{"d_model": 160, "n_kv_head": 2, "norm": "layernorm", "norm_place": "pre", "positions": "learned", "parallel_block": false, "init_std_o": 0.0464, "optimizer": "adam_hyperball", "lr_mult_o": 1.33, "beta1": 0.9, "grad_clip": 1.0, "warmup_steps": 332, "decay_fraction": 1.0, "final_lr_fraction": 0.05}
Each number is 500 + 40 x the weight over its row's rms, rounded and kept within 0 to 999. Layers, rows and columns count from 0. Numbers have three digits each. The size before them is the row's rms in percent of the matrix's.

# up: layer 8 MLP up, 640x160, rms 0.0534, rows 263-282, columns 0-159
# down: layer 8 MLP down (transposed), 640x160, rms 0.0536, rows 263-282, columns 0-159
up263 109:548527520458418506522441489482574443437540424483535475512504438511543530533499458454490457517500524473485488529572536541584454486488574524504530517506473533449549550500493506367450482453495490548513614459439497490516473514507573475539488542548480518432455552478460490522531447510533533511554523447459539486503417465487484550449568489458466582523500570464546462483428454520478532501480482525496540461521559489516526572519517513481511502509502518527522520504420441471481558506518476
down263 078:471436511481472502514516521503541568586487422445575507542481477487479499467457529507565524505486481548503504483499532500509523492490528517531474487484531552479496550510477603499527513485441473531516551504477518397463457555504474493497479518505490570522497531509426479457529517480558426564500490501494532530476586460533440474585498438453514497607515483414452521471503519455537531556410447494452539424437501438532468526512421481577503442556555494502504475500479476506448451475518552
up264 096:485522456445502500496512560511478438508568522513359495461542474419524547543458488456453500488526443440513518512508590557495511555532502521527529555452468474474576500421544447456536529531476492496488497464487551521506513512542511534529512606507431473510440507491433530505506518467481459451502533537519484497504516471546550592449513499499479483515552489515520497480478455479401540523560495519529542471426454580542496540544484501552531444508496477524560461567475461548523578522484448
down264 107:496496518445516512475510542445600516521435467533519440418473424536527530459504480504492456500478486551467498501512516481433527467475545534443516530522407468538467487490514581548556448547570534545507550539519477436518494481452522472452472604557447498538504525481497535549456520433554513466529543507535531499477509426470499504427598532470439477488538445548485456454455567539509581535532494490513539508570526494538486510500566512501518498555493420477469471471419509477484471484476494
up265 098:470565462415504465479476483461538504482554421517445519458473418434459552468455523506542453462484502482590509482449546483593475504515512507486495518523481453519564492439542533447421520456485492517481508489498545509528550512538502474518443618517454467534514493550486524582496407492423445462502562518479518482504493477515522477483539542439465526550508500533507486477477509531485488515528516494471543471562514487533494503645561477528549522468452422467554518506496490441533533536559499
down265 116:465563492493546593516430511525487552484482500442451475534449454480529501415426435547496522489467510482513517534455519460507420560601461529431420481581459500549508489502605483501557480465504556539477527496489534527519452508509496563456487566457431578526528517526474553496542503454439479459499471505493534499473542524425492468531501551519465416488505497492490515569511513540562474483515489521483505509460470500487567434493509525434587507469520450536508492540413516468461503528495507
up266 101:523474474469533522506510505532593399419464446515533537437522477558518556535498563471520511497534513452441479477517514536573495540469498499571565507474470513539492460500530576513462483469482499482430491484504479491540451493561508506542446554517462518546458572493489477489457532509492446511480478535568536522524396466462428542486600528449463482441521406541444507545539547557545537525479580522504513525519515539471525446484587474462472438481476495467512526529506414489502545500526519
down266 093:440466465610515525532552530570482507489492496488548510513531555515525482520519422425522481462470558505443496544463556537499469541530516440549480432434498464409524463505533442480529520539529456501501491491493572438501463481465445406510493568500520532502439540532441587516511457510496599485535401463537502460495528452544543477512410530503517529530534474525479512501444502488477555564486436510573489517510517477484525482483568492508545496506432552489513406521553488499504503477500480
up267 099:505504549576500480501515495520486510529556571536402497528500534447512510453522472525471406438568509548567519497508505510571505518488504505513497516416503442458523557392491484528521383530477461501525548491461500491495621536539490521453492511550468415454480469460520460570464520486535512499463492524401563495524488514453473435481517537480519469484486494493476533475482428536460479544500488484465513551543517504492406500540533563467486503474496506398515494539574488448504460462500480
down267 081:441456558495471427527506536449561498533444461417551458450498573486522523556535480512443514442523484483448494493442488515412490505546501481475490543563528445487555557467484531420539497503475467423551476490473458549516531417455450545535484518498504464537497500467513556528479497553459465541556497564463464517493535458553489512539505495465519507500466529490486502535504508471498485495470499553512499468530571502508524501485462490597502464548431566467505509463642490440575585468459529
up268 101:506570475557465466451516489502460445530526519528512560461485555555554479514488456485531514506564428495528521495488570575521463509482521504504499535557507427498554529456500459489514441458488482474487482504468500520481478479551515546523472595536469494495548524454494496602498533415513503448471515483562484542541556462528562540473493494487512541438522548545578471426486364461445421447501503486451534494411519484409503502495499478469470512511498522439498476557487528578513441542474484
down268 070:464503468516488517493438578505584564471480486447446456453504498435500465421466472450469521498540484478508498459529560505524481464505440495450511562493622536477503501509548554527482529536499564503519468483498512453518449420482534487508499498500437572518491432523562539555497524501512538510465581505509432532503518555501475506495398465508422519489493519532506450544520557465480585518461474466518545420498477461453482418513499456524532511476564540549511539439458544482507581527571504
up269 085:514468475569498442468396535537475488519474478468544510491477483491547534474486495564477508519538541560549518509533512507510530498548559600420466574511442469500537548460554499499519465407471471544521556494419496537541494459537451545530506472525494473458512510502555526465488490488534462528499561512554534452462444507423555450472491462430456521515547516457580476482452448561515511494523593460461531503462428551484472507531477464464531419537437501542516534486516469474486482410467456
down269 084:576483505534497479530508456486466537534502535582527551474515441451547508504486452533521550526509456449507490531530523459500432568530508512478505518475513473560530565513519524492461502476494509566490497548461454505473463461459506525541466524436513516525464500502533500551447482268550536499477539532416537476524472447471431479461591504461395469525507503524478516457510549530462504508542534488528478536491536541528478469468512484518560461498452520439520509531451508550455474509457504
up270 125:494414554486449508480436518527519539538487515443511525455474515486419522477533396522443475552431582553496500439457534519473459499536498512476530515421495467526513620505513431432516487434514534500489496491463518501524562476509512512440501456508568431507467485517522506448399500483482448492474556541481541468523457488449511442459519487464465485477535548513447514510465462515569509537481524493425510544543533561475493561536522478428476500523526515431516566522568484429520491510572469
down270 158:559422483501469460476531488499533542560477515540601491430513502534443467497440484514449566511495488516516506508556474494430415519439449522449477505467559459544499439531455498489583455463539492535472480499502499495476507517425532521535525469533562519587423520519575415518513482471541470484505488592489521484468505496494439493476536500458492514539509530526559497493518531477540551541530507563472505474515486513603489538450533512487500516550496513387490558479573468469523551441499411
up271 105:530554541426529467503436475521527494476454575570527509557541506547503513519483537408400454501514488466465480511525539473486482487491566468441544580408514474543527462478500529482504478457438480479502580493496519473517542483497537454476456496541527464469490562526505470558450505421486490565548525483446493508513517480467466503504522507442464497483529432523551567480520583495539538547482483575501510474564504548496512553481369461487463477552463450493527472498493498575488462559482420
down271 096:446482495451471452433558505472544426492531522496491547412489517465455582520466549555581523502489497526489503467505582540507461483517478440561469480510538532512562514466517541507501521516496525428487450491514438575514474483498426562519454492518527493561529477461467514520543508498467441506606431506495522560535548524486487558455451489460494507519423512383534423513462538531502498450451498500506473487422546508553506428487438602483509460511536447530487527486538529522503470459503494
up272 115:520552487435511488497421541496500427419511484533484558444553434481551564505478532425478456455388590524519508521536527492490493480446473468482535524544473528508546490509539534458470491511506474534536566473516517508514549497476514480464418478479404509468436553515463542528432506537481511530601525464450498478502491472522461519507527498454482484510478525460563501530521557521514490430487516525497514438580542485507485512544488411546468486508511479488558555439532450501574617484465509
down272 110:465541469446502552461444532482491470473507489548468415490439474531485522503461522489507441604529484522531490538486491473485493593485495476437501537525527519469491514443529581462418450501445519450568496485470491482478524426460508478596542509450530479454521506474440591514514467469518505548563573570545513543441512491535509510539467466541556493428499551537477470488510509459499480423438573553525468521479489544476526413526497517448516497569541537531540466490522466442427523489463497
up273 112:514514471521481476435510469450513490457465502554462496463479511485560537497521473482530446588502451532506506511440556494473471475528488485470468446468519455460537464497520530540476489431470457583519527486468579501492546458493517483475496438511435418530446463517445413550497507425572497493525517509471561549599521408506503467516507542504526478502507519525513594541465431488449455545552453563451485514514540485512490529589418534553540486544427544502542571510497520498571471471514466
down273 104:513488549494534501583420484421570530487420535507551489487470456510514549499479467478413437520466479462564498476445467539451526557445475541512472513512512453509522530457452523470583537507537475496528513487519459461484578487447473528565509464518523467483456502504484457526489520514482490573546521471495486514527453427559506448593508447481435490470450529505487466543549482570532487440575449505501507544546560472545499473484469554536458476553417536514558444503550474520592525460457480
up274 101:535506523473498464511486482443507493403518557481487502487537478499490558487505577455421462512468555516482515523471568527517499528480519486429532564408458492458509537547530512520432461503452488577507533474454541583558501456542457574525439503515444485512526523573508513498418517481510472519538583473432512477499480525492481509479561541451492457573556415463484554484477568507504504518494528551494501492518547519447479534515523523476512517428480513464575470430541450566528580426482461
down274 115:601515556461482443466448424526504470473502511518495457555457481479521445519522621493576456524528482518493558489495489502443548518497489551498502518488503523455539597432551547514545429479462484517488474506568507543525546505517453496473515530530456478481464503459499481487417460450546473546537474499482565510442453504521505482481546477452405491519532546451505600418551478551514536513528505519423510534504476509536503478471536439451505481488500390464553487452532499535522517462467436
up275 122:570489524471539492526405494571529425489492462512533509425508478511592505502529442445530420485405496494446513459528466458582520503491529465507614515448466536452505533442507548554524549498477489494536482459501510545546538428509489444551504563492504516400494529481470523541482525481546504503564525496485514518522519401466565506500530545480521495588488475483480476521490520476472520456508462505505597458523523507498523518478550464548509460557464444498590565447463467530535492498477481
down275 124:519469435487499494510487475445481474519485507471519543572515515517456477458581469519523501554500463505540504493613520459495481464536451595469574580527530454496499492472444453532489474537471423469515431499502477500496562468500528563555564533569502422527510508498519531468518544472482526482500451573461463438504555549504619500550523476520486439518560531449507545475508427438403492440505504452521497452528436488481490564510515469573549496482545481520493507477483453487481512441517558
up276 107:487424473595463512461475512466448463531540447500475518473462514526476551590504488502522526499531535561449506533464498548554473487538468536485575470507486574453488582503504477456535541466450467539504514486519473536554461484594409537518495498487447455478460441485572560456473479471540512457520473493470463459527462494514478501450518623449460495463544439526505527435478490485537470501545597508460509473438495482452502544459546496549537542497508539520542508469571500520497483396454521
down276 084:467549546460424486506462511475463552556581495496531535539405525476478572535482498510465526435512460529561492533447470477455429518490526457485547507462505548553470500565484497519445520548507421509536547506495493489556445567498478496568487534459451551491553400500524549536499500495468469449541452441553505510518531480481459611452499619458495495499539516502492461444464539514469489476562536479541499493535475530543571452452504512476501476503503514472568561488519526523447426439497494
up277 094:532388491467562457515502510453419489535493526499520558480563469557569510544518515474479494482446495500535524431510538512526599430543491578514507528467426496531517530432534437497499463520456497484448499510541536523518509556529502537520407491452502458439479494459435466567471485472472474455479488488468501514568487423510485501440508480439479567529478529499508508496474463552411501509583478481459514489448477569518494467546509465506485590489500454501577508529506511501541409479500411
down277 111:497482530514503509524523487568481490569514484608497449442471509544546546528502514516453499580527446467487475505512544477508483494477515516513530511412502488475452558445496499491445468494401441429484526512498460489486503470479562540533518587508470523511511536432510478489437493408531435527476516514435513482510441496543473548512518480485515420570565556494465486510465580539503521530517569483578491552490514559556484457486451459575380432426510452475516487496475495505552538482505506
up278 095:512541568484413450475536544490510526486473484546484526480473461507549529534491505493453473581466538568491527456481547512498574467564516497512522550548453444533553491458517526477460493490486486508481575472496637576531506501516432513509433514450432467489510516471474516510505444439498482535492524486434534505494522402496546461471567551457502453508526525496587525473489518518427449461567493513486549491526460496505458419570488535513525543467495468467477527583456469464560511565428494
down278 109:428439468517459479534464470484453540385453542484569522518508491515471487448555543515562499521569433543551543500497511428462500489566531478435496521488475533451537517496547573498436525493568491492492553503469559485544500489453537467474460434494514394498474499508503515487557501558481465526459564423519570470496568451528499484525522484435523419485619502457464534527488570512474532524529472528525499479495389498460509463496455541510485544510557452518504530463527464509496509510484505
up279 118:580563597522536509516513495511440495436491538495490551512495430510471519499443439495522468543503450510529488534519544564573511515432551496476504527519459520464565494499522434482479469485513468537515498470516569552534450503465382597447441557495470466417525502522470548573509488476402473452499559523500493496505487485499524511539537573463496530547471505495534544507499537379479453501557486507481492499558533452529468513545460480516447562480445494526509450467550441530529520485474546
down279 131:460511561529600462517478513531488557399467560530508515563520450469469528468522404473508471535512433446519489564488530566485516496392511555592526505520504534479494476472531472518470460449557471492527459493471508532513501500475483529448507525525471474486490479504462519505479546518447451483456561545499518448472488392574553503599502542498541562509473484522488593489512550462457506468545428472453482495508487482535528508506493505535443547539429470509532461568591481519521520492443517
up280 093:515493483520373376488476457510447507500509539557524516538465459503461507426489520507483524544462544536486504557498509549537487502464554530497527450538476421492480559490492443502546408546430470524539475493457479535528478456561422536504472495481463438461494451515528432573574488463445533521534554493444538448545478483489560544537484490503432504515454486463586551482491467547505503455475518513494476473470591518521511532573514560497441523468443496490535547493470501510443534478515447
down280 069:492514454498514481497512459520421484457541518544486535515509481576446502473529491469474574562476523494557506496528444567533550474444412485467519469537507515528490504484482506548560527621528541511480487475555440506480539431493474544527441570464491503563423458515481443455549475486552500482463578527458509465455553507493474448539397413440497510479481513432462495531551510426472514543495483479536466543460497467535527476532538533446561448496536514477591456527446502487540510543518533
up281 094:588493472504480487436463437471563470498511503508415492459516468535544531541485539471459424468510566579587527553489556546498453488545526575522538508518457487526559534415492482477519470462518475571450534441512515524570469468551513508466474532504452519423481545481496500498475473468426494544526527440507499524527483425460462487453526493444409572511554519457567513519469406489491578535511551546536532485504542505503467514572515502535500549465438461514491472490472476492516509431543522
down281 127:503555470549511468479487513488521519407459485495552509523442531470455496497588531452505481570534482475493525471480520374407493503475537523474547557457554577487529480437483531453512458552484442524562472494468529551514517475498487506537488498510484490508526525432469427521491492461473495577569549563483517528544463515484513531515517439417506465497497493503543554492483594506497550476462539475502574542514460460523446514463446488519415520526480400490559535465576442461502551486484463
up282 099:516546509480506364494480423556493471518520565557499541442455487496538524502478530471485495535501506491493501440529501544498428504475487505514528591483502481523583587397561512492480487505521492511507550498463551557522526515560484481463465459514470479485486477527466497492458460432518456542451548480438497464548458484474551496432522619508418476465580489424543514526460443511496482588516547543495512462509519528499418550503528517501468501519553433409487495492545506478495485455511495
down282 122:413459476424428500421505563554452527468518534480498475549491504562502512484481442514450518533470496495503500511546507545573536548393518488506474529506509507494502434542535449573472483477510496450430502508502501527492497538430509503514472523467442496451502524558597509490571503504444454491540443528507492535511537496533517496542495553559460419462597452454538520550552498488506478448414534550497528411463419486513431459566531568503492541461502516465495499527520529564532516503485495